Weights of a small GPT-style language model, trained from scratch on English Wikipedia.
Size: 14 layers, width 192, 6 heads of 32, MLP 768 tanh GELU, vocabulary 4096, 7.06M parameters.
Training: a variant of Muon for these matrices, 129M tokens, 8115 steps.
Each number is 128 + 24 x the weight over its row's rms, rounded and kept within 0 to 255. Layers, rows and columns count from 0. The size above them is the row's rms in percent of the matrix's.

# layer 7 attention query, 192x192, rms 0.112, rows 0-104, columns 0-63
size [ 93 103  98  84 103  87  87 101  95  96  94  86 101  95  98  92  91  96  89  87  93  99  92  90  98  87  91  90  93 120  89  97 136 145 152 154 137 149 149 160 144 147 151 151 147 140 153 152 142 165 171 144 154 139 154 144 148 142 153 145 174 139 159 161  77  87  79  91  84  82  86  86  82  80  76  79  83  83  79  87  83  82  78 100  95  76  89  82  76  96  97  84  83  86  81  86  83  89  86  88  91  87  99  97  89]
[[135 114 112 133 144 117 133 125  83 136 137 166 163 112  56  97 118 100 138 163 136 158 207 102 145 111 157 133  89 120 155  85 101 114 128 150 152 120 151 120 139 150 157 125 136  92 184 102 126 147 106 152 114 112 112 100 139  94 100 142 110 127 139 121]
 [134  66 158 131 123 133  83 153 132 144  79 102 150  98 124 110 131 189 152 121 173 114 148 121  92 133 163 138 147 104 157 109 135  56 127 115 100 144 109 171 155 134 125  63 100 152 174 104  92 146 169 128 108 102 121 115 104 118 132  81 138 118 127 132]
 [133 104 119 129 138 131 116 143 130  83 140 115 134 120  90 174 137  84 113 138  97 169 107  99 141 165 149 101 126 102 131 136  84 117 127 117  98 158 101 156 139 154 160 126 119 126 119 137 100 160 170 153 117 127 124  96 130  96 154 112 147 135 147 131]
 [146 106 100 158 113 124 148 148 144  99  92 146 161  97 127 126 118 127 127 137 136 127 161 104 147  89 104 130 109 141  97  97 121  96 136 160  92 114 110 163 117 137 143 142 144 143 137 144 115 109  93 137 127  96 135  98 163 157 110 173 135 108 153 101]
 [103 120 152 122 141  89 114 150 136 101 109 140 150 123  96 149 127 130 163 101 121 107 191 168 116 118 129  60 139 137 152 150 114 103 169 155 111 126 111 182 153 175 104  80 103 139 127 129 112 134 140 139 106 115 163 128  93 103 117  80 159 119 133 139]
 [144 115 130  94 145 141 114 118 176  97 137 128 190 139 134  81 122 100 166 106 150 140 148 150 143 159  93 104 122 101 139 123 136 135 129  92 114 107 101 152  82 122 139 165 142 118  91 113 166 106 156 117 171 115 163 152 163 117  86 141 151 122 146 113]
 [109 139 126 127 182  93 121 131 151 127 125 147 139 148 100 104 119 149  92 145 123 112 183 170 114 124 111 116  85 140 171 132 163 125 113 107 106 111 120  96 134 160 145 154 155 134 118 159 161 180 169 145  95 126 187  78  76 103 126 154 134 140 149  71]
 [ 68 100 102 151 127 151 137 114 153 111  95 144 134 165 169 117 152 150 109 138 153 152 126 128 150 150 128 132 154 116 135 104 111 152 109 150 174 143 113 140  87 111 106 183 125 134 140 135 161 105 133 147 129 107 127 156 148 142 131 136 111 121 155 130]
 [107  89 115 112 121 110 125 135 145 128 144 152 136  68 146 157 138  94 113 147 162 117 122 136 138 147 151 114 117 137  99 117 122 123  84 147  96 149 164 131 166 112 137 147 136 102  91 138 101  76 129 218  83 145 146 103 124 124 113 125 104 155  98 153]
 [145 162 143 139 116 117  88 123 168 150 113 121 133 134 114 188 139  98 137 102 118 104 120 116 131  80 105 126 150 147 122 131  94 131 137 136  88 128 117 111 149 172 135 123 150 165 138 153 155 110 162 138 106 148 142 103 143  97 139 126 117 138 117 147]
 [ 97 164 139 124 151 137 110  86 144 136 161 135 135 106  77 130  92 116 133 118 144 147 133 120 118 163 147  90 162  76 136  87  99 157 117 140 123 156 138 142 142 150 108  95 119  99  98 159 135  99 114 140 133 144 158 144 113 139 126 140 150 135  59  98]
 [109 140 131 107  93 157 130 169 154 169 129 175  62  95 121 157 123 134 160 129 109 120 129 149  87 126 154 141 133 128 139 108 125 129 135 124 132 112 121 168  97 137  85 148  95 120 118 138 127 116 132 163 125 160 135 156 122  83  87 120 150 108 128 133]
 [134  97 147 118 120 159 120 164 150 121  83 146 158 112 148 158 206  97 162 139 132  75  90 122 125 150 105  87 129  88 128 145 104 100 146 128 153 157 139 145 155 114 134 123 122 113 167 148 109 157 121 135  77 149 122  89  62 106 138  98 164 154 111  97]
 [117 163 127 126 151 152  74 143 117 149 167 126 101  98 126 155 125 106 133 105 134 135 160 133 145 123 125 148 139 113 143 151 113 126  78 118 148 101 152 150 133 153  80  96 129 161 135 128 146 142 128 110 106 114 142 148 126 126 112  92 141 111 123 106]
 [144 122 158 108 107 133 108 104  78 145 137 142 107  80 153 102  96 128 143 141 120 154 105  95 170 146 186 135 137 117 121 122 171 143 106 150 109 165 127 109 134 142 115 142 131 124 124 134 184 104 131  98 144 157 184 121 153 117 120 163 102 140 161 107]
 [102 129 120  82 156  88 142  82 125 145  86 108  94 135 110 125 156 118  77 174 172 128 112 149  89 161 132  96 120 138  77 133 133 139  90  96 116 119 138 162 110 106 139 158 127 106 133 101 108 150 134 131 147 132 117 120 158 111 177 109 176 136  99 118]
 [145 149 114 158  98 145 125 156 165 138 122 117 105 115 128 110 122 139  74 153 134 144  97 120 155 127 103 149  92 171 133 162 138 130 101 132 130 165 153 106  76 120 100 152 162 116 129 162 124 142 121 100 161 133 162 125 126 129 100 126 129 109 142 120]
 [160 183 118 124 167 138 134 134 123 144 112  91 127 131 135 140 129 131 121 141 102 162  97 125 159  92 175 201 112 127 139 153 102 130 125 147 143 149 150 140  88 142 122 144 124 104  95 125 160 109 127 136 126 132 136 158 109 139 114 119  59 142 112  89]
 [105 128 128 103 163 148 120 112 161  95 144 153 139 119 149 155 161 119 157 149  83 103 135 153 144 153  94 131 140 102 109 137 104  85  98 138 134 117  85 129 166  99 136  68 113 150 116 177  87 124 144  95 129 124 128 109 125  99 132 103 157 132 144 116]
 [135 129 128 130 132 156 138 165 132 118 106 103 129  88 103 123 120 145 130 150 152  87 161 115 115 105 106  94 129 137 109 161 119  83 103 131 158 141  47 172 124 120 138 134 102 101 125 147 119 112 145 101 118 147 129 144 112 128 116  94 126 141 162 136]
 [116 132 114 155 114 129 120 106 114 181 113  95 141 142 115  56 115 133 129 114 100 128 146 118 113 112 167 118 138 140 127  94 167 154 131 129 113 123 122  93 106 130 150 193 135 136 146 120 124  91 155 123 156 108 119 120 131 154 178 168 124 138 103 147]
 [116 149 148  91 129 149  99 135 151 118 133 115 131 120 113 152 113 127 141  91 149 159 150  86 121 111 119 116 126 148 106 141  51 101 178 171  88 125 102 126 154 129 103 133 134 108 129  84  86 142 153 116 140 160 152 135 155 117  93  89 131 127  93 139]
 [ 99 145 117 108 142 149 114 146 125  91 125 120 126  94 132  93 148 110 134 165 126  88 110 138 130 146 162 167 106 156 166 133 147  96 116 127 106 148 137 122 149 120 123 107 123 140 169 127 132 143 124 137 121 148 122 165 170 150 115 165  80 121 141 123]
 [154 126 124 108 113 122 142 137 120 132 151 155 146 100  96 114 181 116 192  68 112  84 106 131  88 122 142 122 137 121 132 142 134 124  98 143 167 132  85  93 158 134  81 137 115 169  93  96 113 107 135 102 121 151 134 140 112 107 144 154 132 148  81 111]
 [ 95 117 114 138 100 119  99 118 142  42 112 112 129 124  84 100 121 139 138 125 126  90 129 188 103  83 123 110 105 124 171 156 115  79 106 120 120 135 115 130 162 159 131  78 120 127 144 126 102 164  92 187 137 169 135 129 134 143 126 131 131 146 108 141]
 [151 132  82 106 134 131 138 129 116 158 155  73 140 151  97 114 122 121 102  76 136 113 137 113 137 136 142 163 132 152 111 146  62 120 130  89 120  98 144 124 140 116 115 179 125 153 111 127 146 110  90 141 124 112 139 155 107 139 130 144 100 127 154  90]
 [119 121 144 122 100 177 128 158 154 154 137 125 154 134 140 140 120 139 128 100 158 125 114 171 108 137 131 106 136 115 130 127 150 142  86 151 122 152 104 150 126 139 116  96  94  71 131 121 144 116 100 156 207 136 118 116  96 124 149 162 162 159 126 122]
 [ 97 142 140  96 158 118 126 118 134 114 119 115 143 119 163 107 114 115 115 135 137 112 134 149 117  83 144 118 117 154 102 125  87 143  82 143 144 122 100 147 180 152 100 160 146 127 135  97 104 118 150 107 108 201 124 130 138 135  92 138 107 147 119  92]
 [154 137 129 149 171 124 106 174 116 133 132 174 126 124  75 109 134 126 127 135 131 118 145 141 160 112 179 124 116 112 191 102  89 118 168  60 135 110  98 115 132 150 138 133 142 119 112 169 135 162  99  58 125 120 115 130 124  85  91 133 116 128 112 142]
 [113 103 113 104  99 119 153 134 133 108 138 151 146 126 144 104 125 110 150 164 150 121 107 114 121 166 160 131 124 183 133 137 121 128 152 145 139 188 141 142  80 136 135 158 105 131 129 162 143 160 149 146 145 126 108 146 100 119  94 122 139 132 152 198]
 [106 170  88 128 131 203 130 130 139 149 116 109 130 104 121 140 110 140 118 166 107 175 172 116 130 123 169 102 110 117  87 155  77 135 135 152 105 134 133 108  96 123 102 114 145 120 116 137  94 151 136 195 158 122 159 111 157 163 161 149 116  89 143 132]
 [128 132 154 145 147 118 139 139 123 111 128 151 113 102  94 165 122 142 101 141  99 136 113 140 141 138  92 122 163 117 114 109  92 116 144 134 127 119 112 132 146 146 162 120 109  91 178 120 109 106  96  81 159 139 123 122 127  95 120 154  93 140 122 122]
 [135 129 109 116  91 105 133 145 115  93 160 148 151 117 136 105 124 142 124 128 139 103 156 115  82  64 150  91 131 155 140 176 147 127 140 125 142 100 123 181 133 181 138 142 115 141 158 115 119 181 110 111 111 157  97 105 106 155 147 121 160 132 136 205]
 [152 157 119  87 166 108  92  86 113  79 130 148 139 137 156 167 110 100  90 119 131  82 110 169 180  99 142 137 132 156 143 173 171 120 108  72 148 113 144  84 131 158 160 104 164 168 152 116 147 159 131 151 136 129 116 127  96 125 123 117 100 130 129 126]
 [ 92 164 124 102 138 123  78 131 120 137 145 124 116 143  98 125 139 116  99 115 118 122 166 150 127  93 145 129 118 172 142 122  79 131 113 118  93 148 112 114 120 143 121 156 167 129 141 141 126 172  98 127  91 120 143  99 132 119 100 154  87 110 208 124]
 [101 122 138 135 141 161 122 133 144  81 114 122 143  96 114 160 108 106 173 167 147 153 163 164 112 106 115 174 125 113 108 139  67 146 101 144 115 124 137 138 135 120  88 128 135 130 116 114 132 157  83 140  98 174 129 152 134 129 127 151 165 123 147 103]
 [128 114  95 127 137 108 135 173 146 120 156 138  86 145 115 125 153 132 124 148 128 121 117 128 103 107 117 143 113  73 133 108 140 108 107 125 142 159 154 151 156 117  91 157 102 140 153 132 185 102 110 107 133 146 135 147 129 135 145 158 165 140  94 137]
 [131 108 155 124 153 152  56 136  94 157 116 100 146 103 131 137 146 137 140 107 122 127 125  61 140 109 183 155 110 104 117 142 144 127 125 126 181 104 109 133 141 129 136 109 132 110 129 154 161  80 146 129 126 109 107 156 141 149 107  98 117 159 118 143]
 [109 158 181 119  90 153 137 100 153 145 176 144 137 126 131 150 180 101 124 110 128 122 202 156 140 139 143 111 102 124 135 142 103 118 167 100 104  81 109 147 145 148  99 153 119 148 121 131 140 135 121 125  98 168 155 132 152 161 108 115 103 115 113 107]
 [112  99 142 125 118  99 121 160 130 140 137 105  53 105 148 102 135 156 113 156 172 168 154 100 109 117 185  98 113 141 146  48 172 109  99 129 140 118 166 124 104 129  93 146 136  83 117 141 128 144 168 138 142 106 155 166 118 104 153 162 121 147 147 155]
 [112 115  98 160 133 145 146 159  98 124  95 125 108 147  99 164 129 112 107  96 117 101 123 151 118  93 152 147 125 126  86 132 116  86 117 127 149 151 136 123  82  77 157  94  91 147 143 113  99 126 124 147 147 162 128 130 138 164 168 119 118  86 132 124]
 [121 142  93  87  95 135 129 125 106  75 122 137 157 124 140 141 118 113 128 137 142 102 123 115 122 122 136 130 201 174 138 193  99 124 160 142 100 116  89  95 117 128 137 112 137 131 109 123  73 176 121 119 131 136 139  95 147 175 142 117 140 174 161 155]
 [115 142 129 151 141 152 136 121  77 113 111 152 109  79 130  77 139  96 138 121 135 144  85 128 146 131 124 175 151 142 172 159 155  93  89 133 156  81 117 135 179 130 120 119 110 126 153 119  96 134 127  96 156 124 120 116 145 158 143 112 137 200 141 117]
 [157 149 145 120 128  50 124 170 113 138 177 139 107 174 137 131 165 124 143 120 141 120 100 121 155 120 118  63  76 131 147 132 144 144 112 148 108 115 114  96 109 150 124 172 140 113  89 191  75 149 164 105 144 171 131 152 136 103 126  93 137 147 151 120]
 [137 175  98 166  94 147 188 120 135 140 140  73 118 159 139 154 146 171 141 136 114 112 145 129 152 119 117 137 120 149 102 111  92 128 111 158 166 128 117 120 162  96 120 125 135  75 107 146 126  66 124  89 125 146 118 120 158 143 141 165 155 136 120  93]
 [104 121 111 150  96 150 123 126 137 168 142 106 130 119 136 134 112 139 118 139 153 163 118 146 154 157 136 129 158 154 116 105  99  94 175 120 107 141 116 166 111  62 111 141  64 141 110 170 130 119 136 112 150  91 114 167 184 119  93 131  77  84 157 115]
 [125 118 112 144 134 138 117 158 107 120 162 132 138 124 147 129 157 134 165 113 148  83  96 123 162 125 135 136  91 123 137 111 129  87 134 111 120 156  81 163 145 143  84 109  72 158 122 105 173 131 104 112 129 111 111 102 100 110 107 129 115 164 123 131]
 [133 106 142 146 149 153 127  98 109 110  81 138 138 111 104 161 102 160 149 132 113 137 117 103 102 152 132 134 168 120 151  97 113 179 132 114 131 133  66 147 112 104 148 128 118 128 132  98 150 136 160  94 144 176 136 107 135 118 103 101 101 112 101 124]
 [ 90 117 123 148 134 115  94 151 132 132 123 136 140 142 150 131  86 135  71 136 137 146 114 146 130 143 128 184 139 122 125 150 138 156 136 128 138 119 155 119 107 141 121  92 122 103 130  88 106 135 112 139  89 121 144 167 122 115 114 113 104  98  98 156]
 [113 125 150 145 145  56 109  95 145 158 131 117 138 132 146 172 134 148 165  79 131 147 140  81 126 104 158 132 126 105 133 146 118 138  93 114 117 123  86 137 128 106 103 130 151 119 152 129 132 116 137 111 137  98 126 162 135 130 116  84 151 104 164 136]
 [111 141 148 153 151 145 156 151 134 152 118 131 144 144 126 137 142  73 148 145 136 146 115 107  82 174 111 129 162 143 145 151 202  96 100 127 137 179 111 123 136 141  98 175 111 131 139 169 146 162 161 101 147 157 150 136 131 150 120 123 109 148 135  67]
 [126 109 120 139 168 141 114 127 122 149 116 152 156 109 146 161  85 137 126 126 131 111  91 120 116 106 117  84 185 121 110 118  92 150 130 149 168 130 144 100 149 109 133 110 152 130 136 143 113 122 111 152  79  98 129 116 165 113 145 125 173 126 115  97]
 [141 142 106 115 133  97 109  95 126 141 173 166 152 122 136 133 104 128 136  96 127  94 177 156 140 125 141  91 131 119 148 132 181 139  92 111 164 150 112 116 105 156 127 124 135 148 131 188 135 124  97 162 106 105 140  92 146 149 165 117 164 144 137 119]
 [133  96 114 112 107 132 140 131 125 147 118 156 122 143 116 153 117 139  79 132 157  73 110 108 144 157 162 156 147 108 110  70 114 117 112  91 130  79 101 112 112 157 112 129 145 155 128 152 144  60 159 118 161  91 118 117 120 105 131 134  94 145 159 159]
 [110 152 136 140 154 170 148 174  97 129 106 116 114 143  89 117 112 132 179 111 139 103 117 135 135 118 107  98 135 122 123 121 146 159  95  87 111 145  95 121 155 124 124 131 137 146 140 128 154 124 110  94 141  86 113 113 120 125 119 129 180  95 111 143]
 [129 116 168 160 148 169 123 114 114 137  79 118 114  95  85  74 111 114 136  90 114 139 166 108 134 123 125 128 130 153 129 140 114 132 120 119 140 104 151 154 122 128 130 128 121 116 133 140  98 113  87 147 137 104 143  96 138 138 161 112 101 110 165 144]
 [132 110 117 126 178 176 121 134 133 151  90 116 137 139 119 122 134 115 130 101 120 160  89 157  85 146 120 145 125 138 108 123 151 157 124 114 147 116 130 146 124 164 117  96 126 129 146 144 111 160 129 162 138  91 154 139 127 140 130 164  92  90  83 130]
 [ 85  89 156 113 118 139 113  89 104 188 134 139 110 141 130 136 122 168 112  98 162 169 153  93 120 128 120 120 129 110 122 188 122 142 119 109 104 142 175 166  98 133  94 137 138 119 121 116  68 101 124 127 128 117 136  76 139 149 135 109 129 114 135 122]
 [125 106 115 145 125 155 151 128 143 120 133 112 125 128 124  64  87 108 133 101 109 126 135 115 138  94 145 169  83 155  70 131 104 116 145 159 120 114 113 166 103 156 187 113 144 115 123 101 135 105 104 163 134 105 130 149 159 141 106 154 176 112 136  99]
 [115 128 111 137 142  98 130 112 113 174 147  91 143 135 109 140 126  95 145 115 124  96  76  79 122  78 133 174 133  91  78 101 109 119 130 131 158 128 139 106 162 126 170  88 131 122 143 110 146 162  46 138 141 157 119 145 139 145 161 162 119 121 126 127]
 [100 146  87 138 158  78 118 129 105 186 159 100 158 136 120 149 111 144 121  82 151 156 148 147 155 154 155 172 110 167 116 118 119 152 121  83 139  99  98 111 148 111 114 126 134  99 162  74 108 128 146  68 119 124  73 154 130 106 193 112 154 141 133 123]
 [142 124 120  92 134 151 123 104 118 106 156 128 106 117 107 108 141 152 108  64 123 140 103 159 179 100 105 130 118 145 140 166 123 133 144 137  83 139  78 132 105 148 129 136  87 112 150 101 120 169  77  81 109 133 122 137 163  77 116 125 121  72  99 104]
 [ 82 136 106 113 156 115 146 104 165 144 123 112 104 112 106 140 110 114 137 135 147 182 153 100 112 129 133 141 139 114 135 145 134 163  80 114 113 179 167  79 109 138 115 132 158 165 116 147 136 165 115 136 101 158 165 140 117 140 153 134 133 128 159  97]
 [143  87 140 175 135 130 105 181 117 132 166 157 115 120 150 128 153 141 139 128 127 126  95 146 136 109 132  94 182 115 156  76  93 128 144 161 106 129 160 123 146 171 122 109 142 142 124 140 158 147 107 165 105 115 122 140 167 152 134 116 128 113 143 110]
 [148 134 109 161 157 117 124 142 148 106 127 131 138  96 112  97 136 133 145  93  94 124 112 102 133 167 112 120 131 179 133  75 158 120  68 124 118 157 104  90 102 149 128  92  65 111 137 123 104  97 116 155 111 135 147 125  70 116 119 124 115 158 142 103]
 [126 180 120  91 134 129 163 122  96 106 133 116 133  89 162 131 150 127 122 114  94 132 124  98 116 117 148 133 145 148 144 125 125 124  83 146 134 154 170 161 137 133 133  96 106 126 105 137 166 103 159 119 123 156 123 103  95 116 114 108  66 139 102 133]
 [116 115 153 127  80 137 169 148 126 126 125  96 125 120 128 166 116 120 112 125 127 192 164 131 128 102 149 109 155 131 100 169  93 127 123 151  72 133 135 123 119 101 130  88  99 134 115 144 137 147 158 114 158 152 131 130 139 163 130 123  99 113 157 142]
 [112 132 153 125 138  87 110 174  91 134  56  86 139 142 123 114 116  96 105 132 121 108 127 131 156 159 126 123  87 138 172 154 119 161  87 108  84 162 121 145  93 132 145 163 106 184  95 119 153 134 149 101 103 113 115 134 118 161  82 149  91 133 157  84]
 [167 125 186 145 122 124 118 133 132 134 120 157 100 101 125 147 106 128 132 119 143 104 173 111 110 111 105  86 132 127  96 157 116  50 133 153 138 130 135 143  94 104 124 120 103 145 131 120 130 129 147 105 121 196 142 155 130 128  83 135  81 166 141 108]
 [158 129 126 150 135 144 106 111 138 157 129 161 138 107 157 106 161 112 106 188  94 124 120 129 105 168 118 147 121 133 153  64 138 138 168 151 150  94  90 128 141  97 143 113 158  80 121 120 116  70 153 114 105 101 134 107 102 105 138 128 129  90 123 138]
 [141 152  85 152 144  79 129 144 100 121 123 159 143 101 136 152 106 114  83 112 152 104 119 143 167 102 155 134 116 151 172 167 147 160  86 127 106 171 138 133 130 113  87 158 155 111 146 145 175  89 119 122 137 132 127 142  71 160 125 134  83 118 121 126]
 [145 160 107 124 153 102 115 105 126 101 103 109 121 132 120 117 137 119 165 129 153 145 126 189 116 109 170 132  98 124 140 164 111 120 170 112 116 139 118 156 167 108 126 139 164 161 146  99 135 151  96 171 115 114 103 126 138 122 141  88 126 123  82 109]
 [116 102  96 123 101 107 140 135  93 154 149 150 157 141 145 137 138 110 160 140 117  85 154 143 126 132 153 122 121 123 147 103 143 115 120 110 134 145 134 140 138 135 140 148  86 199 134 137 128 140 146 148 176 140 114 133  92 137 117 133 155 130 118 143]
 [102 131 167 131 111 107 169 135 125 137  83 147 141 107 160 124 161 114 144  97 153 106 116 163 121 143 112  94 170  89 147 114 122 142 123 142 138 173 131 164 128 149 112 145 139 139 119  83 104 129 143 124  99 152 103 132  43  72 138 156 121 124 132  94]
 [159 116 166 161 110 129  87  71  97  81 160 118 124 141 115 141 151 131 120 159 130 146 114  87 117 160 157 114 115 138 142 144 137 155 156 129  88 153 101 152 138 103 103  78 112 116  91 109 109 171 122 101 111 124 105 109 129 114 127 103 103 140 150 102]
 [124 113 115 190 127 103 175 126 113 133 171 112 111  74 122  86 116 138 123 136 138  91 118 138 125 132 133 113  85 134 155 141 134  94 119  88 144 143 191  89 139 142 112 129 126 144 123 186 129 110 129 133 132  97 108 126 105 138 111 120 175 146  71 116]
 [173 131 132 150 117 130 129 158 123  87 176 137  81 123 133 117 116 126 134 120 153 120 124 183 108 149 107 105  98 141 126 140 152 111 156 111 140 105 131 157 109 113 137 113 108 128 116 134  95 171 193 136 154  76 121 169 120 116 116  86 125 152 106 109]
 [122 157  66 118 163 180 134 107 138 114 137 132 146 127 168 126 143 147 147 118 102 133 109 120 102 144 103 127 134 130 118  82 113 163 180  96 152 111 161 161 123 118 113  91 118 142 100 122 128 138 118 148 102 156 100 122 133 133 120  88 142 139 130 101]
 [139 142 163  93 132 114 145 135 138 115  90 140 112 137 165 121 115 141 109 152  74 137 139 104 144 135 131  86 183 102 112 121 128 108 115 152 133 184 169 115 142 145 168 144  95 131 127 134 110  85 136 151 130 113 100 106  96 143 161 124 112 141 115  92]
 [119 160  87 148 106 141 112 139 149 106 114  91 163 144 158 133 110 164 139 181 142 151 127 153 173 114 139 155  92 124 103 103 153 181 142 111 136 140 143  96  94 118 150 152 143 135 144 119 151 164  94 142 125 101 163 137  95 143  69 106 164 122 129 143]
 [123 147 124 115 135 127 125 125 119  88 152  91 138 136 109  99 137 128 125 166 159  99 163 180 137 105 154 134 103 103 128 122 143 113 122 110 117 118  95  86 162 143 131 161 187 144 111 152 122 115 140 139  78 148 120 106  94 157 109 134 145 134 122  88]
 [130 129 163 121 125 133 138 145 119 143 127 148 156 153 137 188  87 142  85 126 136 155 147 139 137  97  68 148 139 101 142 173  89  98 168 117 128 116 137  90 139 100 127 113 154 101 142 120 162 115 135 126 137 138 140 110 129 144 136 120 149 162 127 153]
 [164 106 135 117  71 118 127 139 162 117 129 121  84 125 142 146 169 110 111 128 158 139  70 136 129 123 117 152 129  96 109 138  83 121 146  77 106 109 127 124 111  86 101 158 123  95 112 135 134 134 150 134 129 138  88 136 140 152 147 109 147 121 149 194]
 [136 167 140 158 103 144  90 120 129 167 130 142 113 125 155 151 156 153 131 106 132 154 129 112  99  94 108 141 147 130 127 180 145 127 112 183 162 103 134 119 145 147 108  95  67 102 126 138 143 116 142  73 137 171 115 147 144 144 170 131 113 164 152 121]
 [ 78  79 154 145 100 106 147 115 122 136 101 117 143 149 101  99 114 173 144 126 138 113 136 144 138 144 149 161 133 117 140 129 167 150 138 154 134 118 153  99 147 141 162 130  71 135 123 109 160 122 133 157 119 113 136 118 141 107 135 184 152 110 126 147]
 [120  95 139 174 124 152 110 135 126 110 121 128 130 108 155 116 134 128  86 123 103 158 105  87 125  91 106 124 104 139 103 150 100  99 150 139 105 131 122 140 135 126 101 149  85 101 148 159  89 166  97 136 115  96 127 164 112 140 136 125 102 117 140 156]
 [124  73 119 109  83 110 170 145  95 147 135 126 123 198 126 140 154 170 127 129 118 111 141 133 133 139 172 119 125 112 130 100 125 127  95 119 150 149 144  91 129 118 126 162 126 138 103 124 123 116 127 112 120 111  95 139 112 144 119 129 115 101 146 138]
 [142 119 122 105 148 124 123 147 130 135  83 151 141 189 113 170 125 133  88  97 141  94 155 143 155 137 126  99 160 146 145 127 137 151 137 104 129 144 152 126 117 142 112 135 114 193 154  97  94 143  89 115 171  99 124 142 140 111 157 137 103 104 134 122]
 [ 99 158 139  61 169 147 119 161 125  98 135 101 119 146 128 123 121  84 150 130 137 169 111 105 112 111 104 111 104 124 157  85 124 132 118 125 108 113  86 174 167 129 110 125 101 111 141 111 130 104 146 146 107 149 134 151 119 138  94 102 134 179 108 119]
 [129 121  99 122 132 135  90 150 120 157 127 122  75  99 142 178  75 113 101 102 133 142 131  93 131 147 110 148 143 159 110 118 149 139 114 119 108 120 122 156 165 123 132  90 135 121 107 152 109 109 122 137 127  81 175 162 170 109 138 112 148 127 139 120]
 [169 160 112 148 132 144 116 158 158 151 181 144 170 129 151 160 129 147 113 107 134 129  97 135 152  62 113 123 114 123 118 122 103 153 164 130 109  82 105 125 126 127 123 144 155 112 137 139 131 110 113 106 133 114 122 103 117 144 131 106 164 132 146 116]
 [ 95 109 117 114 119 150  99 142 106 149 136 113 128  95  92 111  96 146 123 146 111 167 116 122 118 137 131 145 183 119 121 125 105 139 102 105 136 147 134 108 149 177 130 158 106 184 144 104 158 112 113 113 143 133 108 157 185 120 122 181 122  91 132 144]
 [ 86 137 107  91 146 146 148 155 121 130 112 136 127 142 146 145 135  78 166 136 203 132 134  93 125 153 151 110 150 156 134 138 110 128 152 136 115 146 140 136 108  86 124 112  94 124 100 149 124 102 132 139 135 154 118 123  98 124 104  62 145 127 108 132]
 [123 126  75 111 114 150 105 162 120 133  85 131 128 145 139  91 144 146 103 145 117  97 125 146  94 158 121 132 119 128  75  89 144 168 127 147 133 165 119 153 118 136 177 156 175 134 145 146 134 130 136 123 148 117 160 123 161 101 100 120 123 122 150 107]
 [171 112 100 157 102 159  90  93 128  97 154 150 101 124 151 133 123 125 152 144 124 114 115 118  77 114 117 110  91 117 124 109 152 177 120 117 116 126 100 139 137  88 132 105  92  71 137  81 136 132 135 108 145 110  86 140 119 120 108  98 162 150 135 116]
 [ 86  97  97 143 115 115 150  74 103 129 149 104  90 105 155 138 145 101 104 149 143 100 112 102 128 123 100 153 104 118 137 152  85 125 103 124 147 101 135 157 178 110 135 112 112 153  77 104 124 169 138 140 139 141 141 126 121 155 132 156 126 152 125  55]
 [126  98 139 127  98 114  93  68 109 124 133 119 125 102  80 157 136 139 130  79 141  92 179 105 112 132  89 146 138 127 142 132 159  89 132 153 116 106 128 155 140 142 115 114 115 131 169 134 134 168 118 133 129 153 142 138 114  91 166 181  41 147 115 125]
 [135 135  93 159 156 111 111 130 111 163 189 133 112 140 136 104 111 147 100 124 179 121 122 144 116  83 123 130 129 121 103 140 107 183 173 107 175 122 150 102 120 104  97 138 137 127 127 144 131 168 131  96 129 124 141 180 110 143 156 120 153 119 121 132]
 [113 176  94 145 142 139 144 132 155 118 149  94 120 111 126 181 152 118 111 119 113 122 152 124 145  97 153 186 123 166 115 172 122 155 186 149  79 135 117 103 105 126  93 110 172 145 109 164 124 154 171 108 141 108 111 133 118 132 149 131 123 124 171 108]
 [140 154 154 103 153 132 180 144 174 129 142 123 131 150 120  90 156 135 124 139 126 174 102 110 137 158 120 157 162 152 114 129 152 135 129 116 169 111 128 116  96 134 128 138 151 114 121 173 203 112  74 165 109 158 140 145 151 139 148 160 165 150 114 134]
 [125 143 102 153 159 162 145 158 133 164 160  88 156 115 180 178 129 118 105 157 165 160  87  83 158 164 113 134 131 117 147 103 189 151  93 141 142 121 145 161 144 116  94 132 123 114 102 149 149 121 141  77 140 123 113 142 128 104 117 119 138 153 147 119]
 [135  98 111 101 181 163 108 123 154  89  92  90 102 169 138 145 115 118  97 147 131 165 140 193 120 155 121 100 124 124 143 133 123 121 166  88 142 149 159 158 144 130 142 157 166 146 162 133 118 107 152 153 123 116 120 125 131 103 145 139 121 124 103  95]
 [114  81 150 139 143 119 167 117 121 152  77 101  92 134 112 100 116 109 127  74 125 135 159 130 107 192 115  89 137 169  96 122  98  95 126  98 120 130  97 128 130 139 133 111 125 152 156 149  96 127 117 114 159  97 139 145 110 115 154 112 141  64 161 138]
 [103 112 142 152 138 119 136 126 101 148 105 110 149 112 123 112 141 120 125 131 110 187  80 122  91 126 180 145  89 118 141 117 132 161 118 139 142 154 129 112 141 109 153 175 124 134 111 118 139 167 129 117 124 132 151 114 118 126 151 163 116 170 136 102]
 [119 116 154  86 104 110 130 124 101  89 151 135 108  93 150 106  99 122 144 144  83 133 157 136 127 161 144  65 124 142 143 122 114 113 124 111 142 129 150 112 174 120 128 105 125 127 109 162 123 125 102 153 135 137 173 140 143 101 123 107 148  94 118 146]]